Weights of a small transformer language model: width 256.
Each number is 128 + 32 x the weight over the matrix's rms, rounded and kept within 0 to 255. Layers, rows and columns count from 0. Numbers have three digits each.

# layer 5 MLP down, 256x512, rms 0.0602, rows 0-213, columns 64-127
137177165157158131215172112100067139108111137150156143134142185152122120136120150144150184108084107131120075153142097160127112150118130116103119151141075123146108154118110173147130179129075093
090165147158111127125160184176109101095149166162088176135114167094168142120160119090141192085085160222119067084171129184190142106094145148072113151102159090145062166059153171185122143118098186
173134159177156105149189061181159172147088101132111155164124140178108059074156182139138148081102204147101124074145128112106165045090155090119137124088144161072143072129179095120146106050119119
125138171161124116134135168167155131130141138129078104128157109162112194151148130136122135074166121148167126116159017140087127143131089127146177144158060121072164124100091153104152143151125187
084097156215124071155040079155151124160128139103168118111076106137150157117181129110101172132182141127121075129050185115175184127220169116147063138081117094078164121117067066142140143130157133
118106160124153088137172132171107103193085174145177119147080115129157171109144102178148141137134168146151180142159050116081073150160133119148144124170133147093128068105135116109153113137153090
097085145107162120109165113069131079120147144179146068165104163122121160118141118124112166156112114142152133148133179101209101126177081137099134097142111146164157101159125138100142180084137171
103087140152096127065165085146127136100182128078082080109133175145126108102125183105131118045152160144072147126147109185049095097128074166136178165102101102120158087181123134174110131115123093
162128124111142153154125155115168110085161100106131135139184206120121106115136160125088096084076116125186169138103110197107118156124130077119131112141115077154140112097139132109153113095206159
187116081144134104160134111123122122122108106132125114058118058086139123127105115142101184142145116139135116146117143086119147076133130107157149133149136208126085120139118130089097110110174154
075126099107124119082104098102096128157149199152139151147140104210087079136069151143153160166100133135122101130141117124146160104111085131157139101191127092131172184068070156113105100160132158
126100076170148170106113131074096117144112138129113156128090147111135150105097139102165121103123170144176154120116056087161169161083157160107105095114144107135151112123134131196096139141101132
168150112161091091112126091122146174121171139136117082166142173109106101112145105135105096092116117153161158180106167115119131114155138092118103110106100134165167151097180124119120140196103088
230180099125168085179075116076146120083106164145136171123178133117110121129096145120106127121092117157112118131100089127113094091144159109145111149153106181164186159095142189111171161132134169
134141146155097222161152038163071125113111153092211152150140078093127120155169114098089089109114135169160119176153108086104123122096138146088143127134118149139113155092185139094195158124129210
133108119185129067114158082114090149127144110190113146149088147094152126147150165107146092108132137145112129158140145171134143152167094119117148083111137136150093118118093119145097037143094094
152127127141112133155151133061088098121115118137109124109157105149158153120157117150148099135150198132103123122114084143084112102102114156197179156150162145075108154118123074113127066051094157
142081138138165088106086098094168156140055093104140166109135127158149148122120065108149102118210146131053186143133091110122120134174138102101066058130162146067143150134095171173121106085177079
138135108172081158127137100140082137068145112130112116105099134128121113187208177161132164107110151103138145144134096140083073187154088096103086077157099105129118122165098141103146141104117141
189115111146100127137095122093177156127119157112120168145138140116121166133162073143154171126131135112112108128188150051094103162159113084097064121074073100114188136087126112111151060114113140
103126158108165101085160108179072100140103090106167126152129052114153108087184071111062129107166127144148097121180169149085128099099136113151075139148108144097100145110136088192157092152180154
136092149177145101131118098122138127090165140145097100126172155111167150166148151138156143119153094143103140109176149131114166127126092162141136102118119087167177156115083180111144142143154116
189132131141089151124124119105191181166173070110142158155097165088140168115148183139169165182146176113162112107126152075186117166097148112072102158153117127089097169128124129154098163151121112
113149079127089188151131119127080036145121137136113116136117148099129140179154149114121088092128121157094084096137102164171119081055133110165138113117171153149135124187108205178151116130100126
115183119144118141159155138169156153115102107154179164146164178165108142162109171124154091088171136057125157099180143128098090113095130144092139154107093139131189200153164186122160101096171125
150117109120144133178087137203092121128121104141150157069114164106089087142118185153132150139150149111079141142102126149127186129152099152074118116129100180156156097134131125137121178181107107
112101140191150106119111105088104153122129101195075148140083207118095127171109131109112173131162153138069178155156163102134109077063086078098148183121124097093116153111150173131161095085105146
108105130154130132172122118114155107153140149156151086175094132076163142065163097122166106161157132122107161095096154132125067108137189199102149187150144088158136158146126094116123133149099140
129128148158106151161151192160100137164210203069126138144168165116085122120126142157142106154131132148105149081067030174104114126130129120059176144158114100156141122098128172068147050090064111
181195159148089139157138089133149091129115133102122153092096113094174126132114106117129105106092147101132124157076109138149112143122125141111141135107152145100119126128100185083150141169140135
099156088077113098089147112114127089097152052087143153154111126086120132205133158138127113148128158113126142079151104106154107154141142130116120073090148137150112123135113133157121124139187130
188117094102120122204120068151142090121199096165132103141117148132101144161150125192094128129144151163157106184111133146131153109177191140107130108092093127095089146040110158153123129115120163
116129105137083071119097209178108123152128144112103108078157103047147145160105147124106150152087117135173105205170112093128122163113106156140101125141130146128097079126131152147171083096070129
156119112136108132093156072135167102134178200125141114096134151128090123175122147165085139165166100154147134135089099136139146167170143131148095121193127048150125087106093142133217118172134134
167151174132135184152190126140127189099103072127103157183196128122149084170091052094135168131122100087150136141182112106147143175159174159141113205100142102128091132101157154121119161089086191
095140088181141142113124131169118121126115105149118136124096141132153158098140158190143110116127125167140082168104053154132143085127150092188108136099138124157090091172124118122191121048202132
141134119156131099140191140086145136129118098102135130092089154120160043145176175129171166119079161125140161162082139155082080136064112250116135106108108149128172104094134127096175059121105116
137117108062109104179169114156191124151138093134130141109160132127127111116119122101097063096113126146082165159126091178109157146129152101183011130120138095098124155133187145148139159116100162
120081068169076093086120114090189133137142104107120093117108151123107132142161112182128114129140154119089106084122116169118186119127137171101131103191162116150127145177123158115032113127072102
126173148128114149137120192048093149116134106143138108063199156184101140113095114148178127134117088145136108094092186148139117134133183154126180147188149110089138168116083177136160171102131112
152178150068181097161115152127159161171150084068120126103143135082135149131112142167121086116123115160111167094132162134181104095153083176135152134106170109145175075112128105100128155129113116
058166057121105143111128148089097055137038114179144137121104143121116146119170105175103107125161205117156114148112101087134133118106158098110139106115089122131108138061108129085158139159095201
147144165129107108090133101122179148118100134134144165098155142119112126114135118169156100134192089110111122143146124173101157132151140087137121139158106174118092139104192154094148115147162150
107081126115182121152159096145140070160113177139106150143083119136146107151166117152196154147182213079064095136136181198122123112148144142164137094135092116145104130089182136081102140093118138
119141094160168112121159189207095076125086170076111157155148081108161089114111129154119129164106096044088155134217147116132145097120104163082125094144170088183124095104158087089118083115184134
113126119143189128155103106118115093120132182152087139126129146120150116104145099154128093074157131135103102105095163188101203142049037195069122149118100074127104128093180182151102149121125107
125098157153069078128152118178134125132101114064102125125115112145086149115144103098190106110133122095099133156054114191080154073136140105137140176109122172124093141138123104049122163067135124
095127128098183154176101128171173135181124159186122148161118064164122154071105101186144157106059111120125128146179072079091116119179112086137151109164089091195137165104122194174193101165177142
137142113122051098126087143124115056160107105094079093141135192148069128157074094162098091132188178140138136059216127142078124156118113198082165119116100097153109152092073096078125020113132083
140126144085106133145166133152145151119099172121147143141099109087177144152140105134087063127128169114106154165140087085159153107133148148117125167089152193143162130141150106075104146129160149
135121085129085081160185143153146102152143082104152142149085091217107114152103109122107152164174156119154058142138143095176146084084156151135106131128114106173107109183171091146083092157152125
118136129132142145126089150103085089145166088118110124101181166137093160108126159137114094156122093151085106176100115148163140143127156133130142085120125134149152119149131121146091136177069168
132103120127106147133138109122164110150134157094093151150157134171067104153137134066093166084180141155123100166112156101120122091195105135097126106150055116137137085106083111116144143112109147
093147120115142134109098178137124122141164175080131141143062122152099124129188081127083130115173104143163175170078157088157114094133139106132061174112109129168146140074114085086139046139068062
155091158108136093128101160102150144102136146108109155102171117072033151088082122131129117103165167165092169082139169128098118126149167122204151123113161149106077150132106112101126165173146076
084151113192066155120106129146095118090132129141067146143177137109158143146141160095177150114145118121107080128170162137160130137085098152130132084094145127129146175127148131093106165207118181
165108131097108170139144164156083091070132105171110119122148102094121128091115115061160106112152130155148163120124127131146171181091093135173146124157080138151136117161149156129143130123135141
171162135128128130066119098203140159132075087097146149107155060126107163135097118117124152179221146119119133137150146118140161147089120134144116173094067064150120113165174130102136084078087133
101135102183118149105116180072077160145151107106113108113094107091118076080128142095110123138115119153091158128165129137079139140093137116145089176115108117188136118190128061078150145113150104
185100138107105222152076100128069097074109167078186146105118076151106111145125147133158156136094180117137090139127095145079189096088109127087137085095130110146156124178150142056073111134162108
129115129100124150097129119114154109123133185045098124092087182141171166133125104072110041182100116141182077179154168137111121100157117142112139083148166101159146147185107143076110080177143106
129182163085106114187116183177099166116080126085167071117133125131129135125159145128095120145080125204131118128130102134135134127161155120143125172092171100122188140104136111155145138130148078
120127137188109148129180117139121132123125124131183081099139147118127100212224168124122116131153118110109157121118076158111158122069163094171130122133122140165183099115158146207130098158071084
174158176133088135119119107119164129132147086189120120093154118156159142182097099094155176057171149094173154134074155119084047170136172142135130076052129134101124204154133150113103089143138142
167164098168177135199164124114144110115157112112170182150127175122174179112115120041176144115113177107120089189173187156139151127109104116058145108151150152092132165174086116132111185095099124
167157176091077145102097065164091096146168120153126083141101178135099166138122121115086120096117120133161118139092134157128140154105109150158121154108121147062144113099128162074110120162103206
139134115135158054154087101147103067171203112158135180137045134159118186125138182081183143144142100066135158091132102119182178021107152133167102138163067063133114075109137133141130125144090140
123125156111114209139172100174165150132146100157129132107156107127186171171153187137103187091126148174061080111124120143091118100121143126143119102161127173120124162154143105101131093171173145
078123114140087173146191158066100101062084159134188118094185147150156152180067108076096176118152141171112162145090083101107118130186122185195063130153113114160115121148126105125120075142132162
141133137108148103162162180168162175136110101165141114100089137120157135141144045055104127119184141090122112130098140137141036142129142182143113069102165123132059076106127146128134087131092152
120126142160095159173133136182134155119128091157092116161114131096137091104108216159154109111149133133156115084175151095131098083110094106154108145150198127114182106099158186132095146107160122
148132123138111177093118143162145094212132067070059117078167071103138176079096153177090115124148028080171146169070107134143128163019107166164153113144122114182164088170150138105152109087139190
081136086112075151119105150152076140113166103158166132150117124088060089108125101201109041152130125112120099139176179121161131065148133091204086123172113136200164132126184043089218107073147075
087136065094071140156142107134142100197156173080109085157133096154125136136158155080140170129138082159159136120123108145080134138116122085134095167146145137128152143128168125121135140129110142
116135158081124134073075126095155129107170090113133084231069047102161116125144113128119073135111128117132160135081102176121147142118107161126144098165101102102090039072126143092118165082138089
109090117139102076183145161158113107163126135158097168199156079125146098129190216082139142163177091098099099132152127138108138107121140169132090107114074106110078146080098135127085137087101121
118062123151131081160106120142119140122138115122099086136198107129133088167144155166125087096151158151104125125110139088153106164100142111149119106111122146133108127111137116114129090115175135
173116120122132106102161109129106137109130152160082133095137156124115091081145159128146082128096157112094099176135154073161114122132109147143107139098063145134153169119108109167150147080145126
202130169124147116128129100098137134132139111129111108156132146158157130092157121125107149085114125076128085151147141161121118126153086132105091152099172106141160117101131100135123129144151145
091069084139145099113139182156119118133161053122067058121118153118146100144102119153141111178161174102125127164126140147067156160138108089115096152107110076179124176185164083125134164137148113
138103169103121138179153161101145140165078125190132138095155158141152144132102146122213131146104164098146147065123102115081094126129111143155142124120106103131165027122140111115101100141120128
112083093147118115081132141141159108147096166126129108160210143195145139151136105091151100179130129110125073123142180075134156087133152135101081165145176139179099142156184137071149113173127139
169095131161123097161160174170167126124132174111156100113189125159152090103172168094118170134118093092120106124165183074089086129134117096156153167168137132112133164178084063194164118144117078
149114141119170122163181080122100188157097081128141141081122167135094102129086149071191136131128166094110093136151160175149115101144146099134155133169109148159203085151137108105161135178108117
137139194166147105113128149130099112157134148135096131186101106097164153086149075114213123117090144127140147101088139137120162123086172143119153060121098109198187076165166116154183106144112076
153150121151105173136178118143138141123132123147062174088159101128153196125103153105160148114099143154161115131122129205129148143176100168073152125111172097110146143152135176146158095133061137
145134096118128154160114143157165094132066142151135113101160133128105086142077134152067168106171112113118104083105132098144121095146154079113130125124233122073156105105068136148116103114169152
131157144131162084129117159084117118140098114126150199072181127116069095130093160140162174162151176080119059159142052151153137136146118125138157126122165153130166179175124146140063158167084146
172121153130091169134123142132120117149175109114153135131088113100139063115150136129129081103135167077105111150062183078114138078060072129136134083172131164124101186123135087077133124127172130
104191138076108129096151108144105122131184131145116136131140143149154132087151161169138152109094136206128129159139063070119126160175150126134132164213143108136139119112094120132163128101127156
123120131132105181106123141109232176123133058134111131053120155143119112145133120103148148148120041161061162113133150140141107157137089145080088141134099107148129176111171121137139176073139049
155156104199113089109115112146156128111118104140085135115041099107111179180152153133149174157162093135114146097132109128147103096132079174158153145141112145137140108107116128108156101166138156
074148158091139120151113135124093094134154107071134183134129093138099161088143111118127163154132160116139148126171108145103093131102168182133135139109218112064122097179116118106121149108146110
114209128133100103116072117086097116110103104159159102104178147119178114130145113141107074128097064127143080073199103124151118149080159157139149125121160091185134171079104093145174153156082102
068119130156141150090184099134135101148107124121145127091160104147147154047165060127148138131175130151098125158147169116123118114081144156090107163130188089166136058168050140107125151199117107
132143065151109010127137169031190200130118128205112084140114129096177200149078168105100135163135137182124061177150150101164113161190100136131108114105125136096157106148124129143156151157215099
102131139139148126135164184104125146121091159122145144124173146029109127176137114131097135150172158146142175173068143134125124133112082072145173136111170130141138099124177116172162129159161174
135124115114122102070169105110105087174146123174161145102133211220196134212161094172173129097140156114139141090117136170149146132062091106112096125086145190108121145142109120092135119105073141
159085157141108052118144131130082111127093190138079100121102105118099087096164124135100108110094091129107175185084064160123150151159130100136135156180081101092121183121105126107217124098104127
108104082117152136156085100095101177137137093092092092129099132176117157121109125109109108174106125133098141172152173145163102107154164098150158157123134185191143112182105114199108083162164128
067122147126104132150152145066094167114155106150141160124140114144170140139073165112090126150139137144126161153159150105134133085106136097095104120118101068115150136200128152180134112163092155
067124146122075083116112134155103107123132161107090151121160136122170132107124097182128114114100103135138100147124143142119150100186138107108131123133124143097119167180114060116107137163168161
177096101128123113131108078131134145181198122130084160086125084102100098134110116119134095102119155176095132170145049061163115113179151101149081113141090072111159147148110102098133111171105139
139053142158127201085188177132152096117101120126132082132088060134112071141129129132083143105090122160118127118088072160165105158126123101144061133145124163166097056162118165116114175111126203
136091125123117076128076128145146128155069063120083097179157131194168092096177138078136144177145187108183142173125163080174153131194094135106156153105119063127161186164115154162095103094167133
176111122106081092018099161165096145137098154133140134106119120090139050120176139111141156127179137166135086145143148076149182162026137139165080125092142130126139156064153070132179108098094048
109083154130116161119142097110096151151054120086128071103169109141137203120120109124139148186145098126097156099180080106136075132152103130183171121189048134103100092118109160186062116158157086
088144146153089187080114121152155123136154169077127087132128147154102219127177108142163118188168096133110111178101183114196093099098135121048085082113109093134118148118062099204168110116088107
177152130099139138137070189156115137129046120119117158167115199106071141103095112125169167175079097118141138151145082169112091104088146119095188111083153116170147110105137106130135113099104076
151158107151166195090157126123104178108153139134114174119099140083068081116146143172135095077180131136129171102148121106115183117139135181111156105119104145091139116091111092128085138134119156
118209123104096119088135131135082148093156117085084107174163075150217123168173103194120123076140147114114096216099119131164120175137138183121085124140108173157086134196098142130155148104127130
148123151139155096140078077154122147064114121112122129113130098097135068089194165102110096084099132127178083190160092124150137158050106117129196163133102106140192057115155113087153098103115110
130122109168082163064120102123169179136097129152091113098139142144153181117180118155063110122199139151117117108175173131148153133123136107128155124065173115091114178131152111120147163143156205
143124162068118140137096042124078116123078086111141115143127128164127145101182180132120159107111149079083132110080082166143152224105116196122055136116158150139131125132121142116081108092066159
081041142182110113200178134096139078104167154142118118141146132097181097124108077116078134086105112053059196146109127160164105107170090064120166134109139130105134136124201081117107111112100116
148153091098089135104114127110123139147120129121083113077167107179116175114163155042119110113096156174116168173082079132163170120153115088132100168079083168150127143107146155140158114145083114
106135131099109189081084191152125129214123160167139116131107133104146065118186190092179128060185187141109178065072072188091144135151119134118103136143139123093113132121096177149127143079089055
138106136099154125115123110154149085097072084131129131088087081152131048134170107180181033206142086124136112213075162090146144145103095084174076104106172119090094133102149138104143116090100130
095188154135102119117125130171113119111151117190086112097188160167128123153085058155131137125175110117077179102118102179150177087129119118084123101154065127146161146114153145090108102117155123
151078196116148150101119152172104063181102142089127114091137135155139137132164061082156108089099145110151199124129128083064152124092095165143171120075160149088127117110136079115144077121097095
100133091130079150135125168206113173153144148077118135103147108160099132095140097138136138116171086081116139124102129140116137048126101099117182085120124156180142124091151123130167089174115162
151074102128159182128068115182170108141111133146189144157144088189039072133143095148127194146125185090096146171109128148099133127099119045073113124157103168122138110172118121147102123096110074
091114141119161114123189103066146101180151118184105171171110116099046107085191172177143136149104154124112122101141124154090143168139084091140109120129122145145188133103134166063116160133128105
145175168114022101143128128170113079109157170167111151126119145159127122169105160152148188170101144108083087159196174155080128065133144105128104166117168106118136144095164176137189112086134114
073169100133139114142182104107135099163194133166166150164169086137142116103168121101116117121156157130107080158056056081155133142147113124099114118184076140128176123089124140131087100140102073
136120170165128139126164140121110139133081127180073120114095131172119100094120151146094171077101122118117106100118093135120100153137109128173187127096134154079113143167113160120157138118209143
083159120099131143087131130126093120119134164128128176097152045168078131134116147166142130133089155110095138224122120150163091075179159135138148108167136141088161144080137182100139118112141131
178185127137166120083090126104077123118138123086089138088164104037101139181107102120093118127064086175140113101088123133141152175155197111155120134127178161085153157093113074142106174089177048
137152089113103102081135101197105109170182176137129208134157131143171155207169116125149102149129159136147135127123079148167144191131109203106075137132161123115179149153076147136154121159145058
122167120128096138099127117134154131118088213088107069097122124140140158082116132135161104110138160089142113115138114121093112123069152131097137168124193125074136102149113085108138115148133116
124133116186078156140142158201073079103147103124134116093151131080160118098051132116073137149198153089158200153153129128134177122113069093089138159085102143169159155138146195139113121140105120
119164110119086165126115137129177118148163140064120120150136127166149118139120163086154126082091109114111143123092078163119091119100133109141150118131117078109128180178096142153186114165090119
130183106136127140113106103146074176132121183146150106116119119093080113188124112174101138148128149062120106154137107159104080149118128165140107170113189116090167138089144135147128143075150143
194195078138153079133125122141145154132187140108168126112123071165089118123086151138174070163104130134116212132188114136047132130164113139142155178134125165231138125138080082056176154163143129
181131161176163133111138157131066132137140165098105131131102102125103104147119122120143141119161138163148071132131081135132121163150159133142130107128172141118154154111119170146109086094154139
125079134207182110081156059095142133119099118126108090099109142139123160174128144119101113135157150175116111169093093123111123120170199123180075138158118139089133166094207176155145124180186089
187090145135142175132190151142108177054125092135122112123151168133119162148162105105095146161103100107115164103179134092082156157087136174137157102150062132075144170136138146076167094121187124
116116158158142119157161105174109091127179094101093150148123072152125220181081081129164110126113193135091085173165109170112146113111102146107169165078157125137163111160089043132126146174174132
099073124067106134205124103177151147127134147099121146183173140141166119138119109111172118124149120093143129160129121119175095128174173140170125100131070137085138114149107103069168137141096146
100134143117129134148081120179110111113171125148104128060170173138099163128034172113148127101094118101159082111113125115113151184160099127098122138132136137107166110136154141132117130104129140
135126095093181113137186126173164097099124094194139123131096120119128121133132146152121157144177132079143155187128123129093158185180126142188109107162172146073121111148113118100151112098141130
068157120129123160078177130106164153129168146101135053148139129142108175097137133132107133120120114189154108077160142145127110170138150157141162121119044117155150135170142121149192096120162114
104131112115087149145157175176127124180115116161119088087118150150104121114085141134144150078156135100106119078152129123112154192116083156132133151156148159152076109117175122132104116131130150
142120126110099122125132156060143102167187177122111115131156166098153089161078076162139120122178138096075116135054107127167162164112113107125112132152116073119149123123098179136130089139120145
077089159113108111123106051061175065169149109106111138153111093080167116124125134146152133141103152116102142155133153156087128072117114120143152086150071172101107127119153146100109110062169053
105103193163173133139088092169108182160109161109178165095121162125147163116130112155127155123122091057147148116073072181130086128183118114093092124070089165119148155146141164156145059104133115
140097202141135139139106092133175100069098103121149138043135085108171133142140136125150147150117183166079138168107146190122056097099101119061152110121109146083143094130095138154068106153083050
068133086138116101092172168112085106075140093171071110094159159162108169111107188115153110120059143082110175149156170122123152138148120121140119136098163075108145150103145132110151172132102153
125121149097090126100098207169125079105087173118102138183144114135078141109110138179171153174131131119124166118107139071139133143121138085148110143132124066157138103119104053134162080095093114
063106110124115129097131113121168118117121176091101055142176124133060151159110145131160062088094138095095129109052145126122133129099081124125180080129121111154131113095164148103134176139150109
176132125150131115143119108125153140111080107136118123197103134166111062133090148122092117137121117132129108092134103150135182099173088099055163174140076157112148126189126165116122156190100106
163102148066147089134080094087161167113112168084146129095107108135180066206082109131129077126114093110105176116157133101095125158076116139088176114120159158174188100141124110141122184096130155
160092163145119095131088187109129108153090151179171133171084120085129100154134093126111135143147168108132141166122064130120148077136132091132126093120191100107097142137060126157088164146136091
116116129162070098134121045124112099141129097148161185145141115132055123128076143153119182135071112159091068156091149129137143095143106123176155118140112111115115064129147101143151129177129169
189139112137105118135180164130147107097115103149111105141165126117156110180138191125110125128171110130101129131145130111093078091129118087104118133157100164087125169082120180134118133143109164
124131101143078083157157143192195125180233129135142150110116140115139117136164137097131172103097103152153129110142083165129140179102133088141135139153135135108146144115118139153120134110162134
127127122128161133179161089176061134054149153087134080149107095160080091093147137123118148107136167165130106135094095123102118028175161117079198132159139141160154113048104160072156132128140111
137133119132137101172146104105190113109117129103127134135147071202117144149175132143106140116112192117136067170105118178072094144099105168178164165095140227167116092187189096093121092121112102
146154120153113089144113098089118113140060165144097132142119104142121035078126185110167046139111110095121100164151153127177181183141146074117141120091154107113100092126187093137157124187146158
089122051108099163106111156121070159109119124131179149174138154164049120142112119120168173129172172103149104110151126081116167157123126107077079084122138131118120145121117170095086117154087131
121132138090176136106144088100077134136133158146128091203132159123131127110130168048131120076125151118170097105149124179130179121143118105102145177118129096122227094143173136110139145134186147
147143145129092168128048097165091168096173162148131138131152119140123121123079095184157141110129160144140143134093175138116149072125116169093122149150090152151129114137139148134150158110121161
112146130149124082163177119125129097036102172145095192116161080106153115121176156151102135127109165158175156103146136159179103138123145174124128104132146101097070115196192135111152150137101153
109095119063111094153169171162063126092137129095094078137097099103105161141149201114140115088112132090139126119179124124191172110064141131152118114149165115160199084142126086106110138145173206
108150177104169146121079126127108188143124084192156140159071098132107144137116128118120159146105085186079156115116169097162130084122138104137143123121130146088086099134151139096112168143158176
107110162104094160093119076140135168076119072132084162109088134188107125101155162106090171150136071136076106141104116143159148136136149181107175166101119092142143119121113219125121098165145133
118104154169109145124138135132096116122125098105129121122164143176121088129118128102162130173158158147127133096149120148172167145116145098167127119161143190170096151095211152145129170135110123
119110143137135139117170118087096090153117164147173148154189083110132097119158123150153090089169112109143132147104125101150134105146093183133110091177157168167111123149183145106110175076121070
130076101056158189135166150149164126064137101182138181185162155127099129196112117088082084116144176171132139171142126174085122081146204152107092143125167118098125106123096116146175134073092104
033159115178128066144074100086098139139135145113135145141146182129135152125080162137166096188132166123150107102193065147169110131167126072090142133156114074117199116106122123178101144096110142
100096121079127147126137142119155105147154143095163218081123111149123107129105153136162102153089156130080107142144108084132121112139101126097134136106139130153111146120136182142116095188117117
126133114126131142137165184122127136148151137122084169161173088125148086146150188099060182124186152113159090102102114160133180140143132097123144180114049140121155097114140143101149120104142094
128138085099131151094106144143078121096093091119121161071110101127122194171126112097133088141110159103114151059109171143098130134130111141094136105108158148115156155143109108153164130152157127
147100104141158102142119116115135127136074156098095101158073117120145167123133174150074147077174077172128174166102141103134182134178175183112109136115113085146146115170132108097120163153165104
108120109092182142172188082058160023091073133163071145094114116143149166117146151138178121109145129065145092068083044171114129095106116116115180144139122154116155090134162222149098111069121105
142142112133152109183110161134137116104143136120131099153095123109110176128127153114135124123117044124121123103115136126108099129096078152122151155121149153114132150133144162109142101084170116
084081060088107152107108137112155055161109101118123099098076081152113127149132106112112219070121130098174146120052123163136130115135135061132111134119119089149173184047134177131078123117180082
111120147106118116181124140172113094104169132095172171188124131115149130052136148156091133191179108093078142090073081157135114162148164181129128113163196088170164139139149082118146140157141101
166114089182099154134147105100105163107104155140110087145174155102092139111129088132144116107135165117131139151154144127152098095133168095142096152113075178104103128123137130128167083118140155
120040122190083141109134116143116147137128100091088098136153125142157130087064128147147094132150078108161167117065134115154164134128089155110111115127104085139170162130110114152139097154103096
116087107099091087158106201166101129130154115121150174146078126087061190159110097099116131136094101167117139112103147109126125139127123082131098169073129131113146114166071126125159141112101197
157133083091126136134120119121172116128170130163113136088089178111150120036172092156105143107125142102180138141146146107120107085117105162101108128099086193112115143114137139074180117146114149
081153171160140164129137131145148116129117116139110107092156123119133101113130161146060116130183127224147088092172168105087120163126161132146096145136123112124120146085125100108093128133133132
157149128110134115031095181159210175158098066145098118247166116127076098161082176207150078179142190140083155113167100119211085155123168138131138204241095146148000100061027139192045149131140144
120128155083107123126150164181191078173150117139101175163139116056195133146209103106150086139126100099108179165191046140139098171087117109183123099143117133092134126097034129135131074107137141
113107113141080124124166150117141122108127120074138152077087132118134092112092126146148082117111088154111126101120094163112069117082107156154154133095150141173070132142088129130093168131132181
163124215094132112186152153150104141174128048039090130114107111129099167170185060120136108110154084143090127161141147161087075150095095129141080159103188222113073137092128113090169146170135112
135134133104143115117139143126194085149165117155113145082212067118133098175090161117177073201037135093125089146133120113121156104116137102139105171108106128149157169112054166148135119092151146
088090131196103102062137133092124088125121181080069167174110117152169150159129170156092076135155111198121092132146156156160142049150078116105192140156128105149156123105187151099110112162110102
154101166119120210142123113106160144122112140165135143127141108138122126145113171136168060098152108152141069125140050189107100115144135135121175142131118094096086084149201096058079162166166106
128121180075120126177116083172174083109097160168119175173106121131166166142139124149149118105083107104138106180077118138161105136079142126136147087134217122131154154133134086178163171111129090
162127131054103119134150128083128141129147104128113129117079143140136121104165123159082106154127111151154151150130158135124122127113226104206159092110158118121187086122156174103106094118203202
135140078085122144167164140185169067112155205158180138071106133142158171133126151147172131098108139171176113154120107128125159152145102203144132144102158208174156078134177158104154115116089175
114066171103158084091066123139135102143061131122051100116125151084102109104141112102105118094096128165158147185156153175126083116137108174101150119125122128135096144146166113147211103197115154
111164134161122119090160104086126137120074147158116137145135123138169110124166159122119088075143113117130154149112158131141132098085132177180133110088187134096119089081165156119212107118069130
129127056082112147095113139067107109113122127167113105109136208144164111088146126107146148140139185064149129142094072143122173162183087164113133125133160224146120143146148152108189110153115141
034112253204124198089165158184135206130020119002054140139169068182193115097082146016129174161167115166185101165136111165161151172107188140141111159076110146055041102156255069170098112087128160
102151097100102109172147109125113129144109074162156084112143179098141143122107133143071096151171155127159169144105101086155087138146115057125153132048116132144126128147156173191094120070164093
108162155168159143169099100123093102152101169096133175133120098100166157109159131132223115108062145148102149078148136116108168096160131133088134133141156107139115142156125103094170100123149140
142132140096128139175165080106101115156138115147162111153120136091133206121084145114132110108165119102140154102102168162131120145147085061125144096098186138097088086133135146114120191067117155
126127160067082159119185110092106163116191155138142126090066172177056145156105128071085138122126102115159098151134080120110090183131141103146160203083110127111142144166093136126103141128115190
115142102099166095077165177140139081135153139156120138126144098148143125075125162145099105134113137102148164146178107106232162111160135122146104194133129103142128119126144131101194115130112174
122145135098097111171139099088110153120171095138145153111102141141154062166116103122089161112114158099152053120156102147101122141143129192189119143102129067163105138147148116113139080158141158
108090148144106120098172157096132095135133159143084073108146101099117146086149157091148111101174136122112125143134169151112127135146126145186135166109105139116107108130162135091140128151144077
135040143046066087144084152138101100158114141152094132138170157110137132058128117103170126190123178137098190131162137168188078150124110115125090071136135149127119163107123123154074073103132094
101165143167155180099125128158141111115112125107087077099113124103130138152077115095109149146159048135148103088118118141163079087198104122057152176111158054134138126126127141153130083154094091
202149097128104128139074137205105129123146155162083091166143105116135122103140177096164152168193104094128152097128079108132096127110199112169132151115160103095118080119141111122117135151148083
169092138151139131200094149136101105142105131103134195137119146115158131125089133158163108176148090130095136120106114117119103109131100129100137069135132142092096131115183101155116176125134140
154098120139093141141155120161103097061131125115164154117075141143130203166124137110143191129106176126048143105147132155181145078101109093153086059143125193110135157138126082077123155057138125
111148055090086124111150155133133116167174131140088127156176058134129125122161142112120185105143113107132091207153146145115137127150161107182158136136147159152139161134090154149124158125140132
101141111117176109123140125123164154094167193176116145082096102155124043134052136108130096169123129122097110106130161097087120140124119145111091094110105136185121114126113141156140159139097115
158170082123132161083158137126076118165148105114131105151157119152084156107080140116150102147193186176117094131151134151184162073108096141157112105128150088166074153115146118106102137140069155
108167114104083161100136171071179151166103115110108120170126171156157177070172147115156103064165165107096141159178184204174141070129139129155147110142168138118124189134194130169079153142122153
149134143134150079140105109142121111093168076144156123060188173101127153135131121109108157145113152085125098103099151086144114165128195148118122094131124113109125160153122148158150114114173108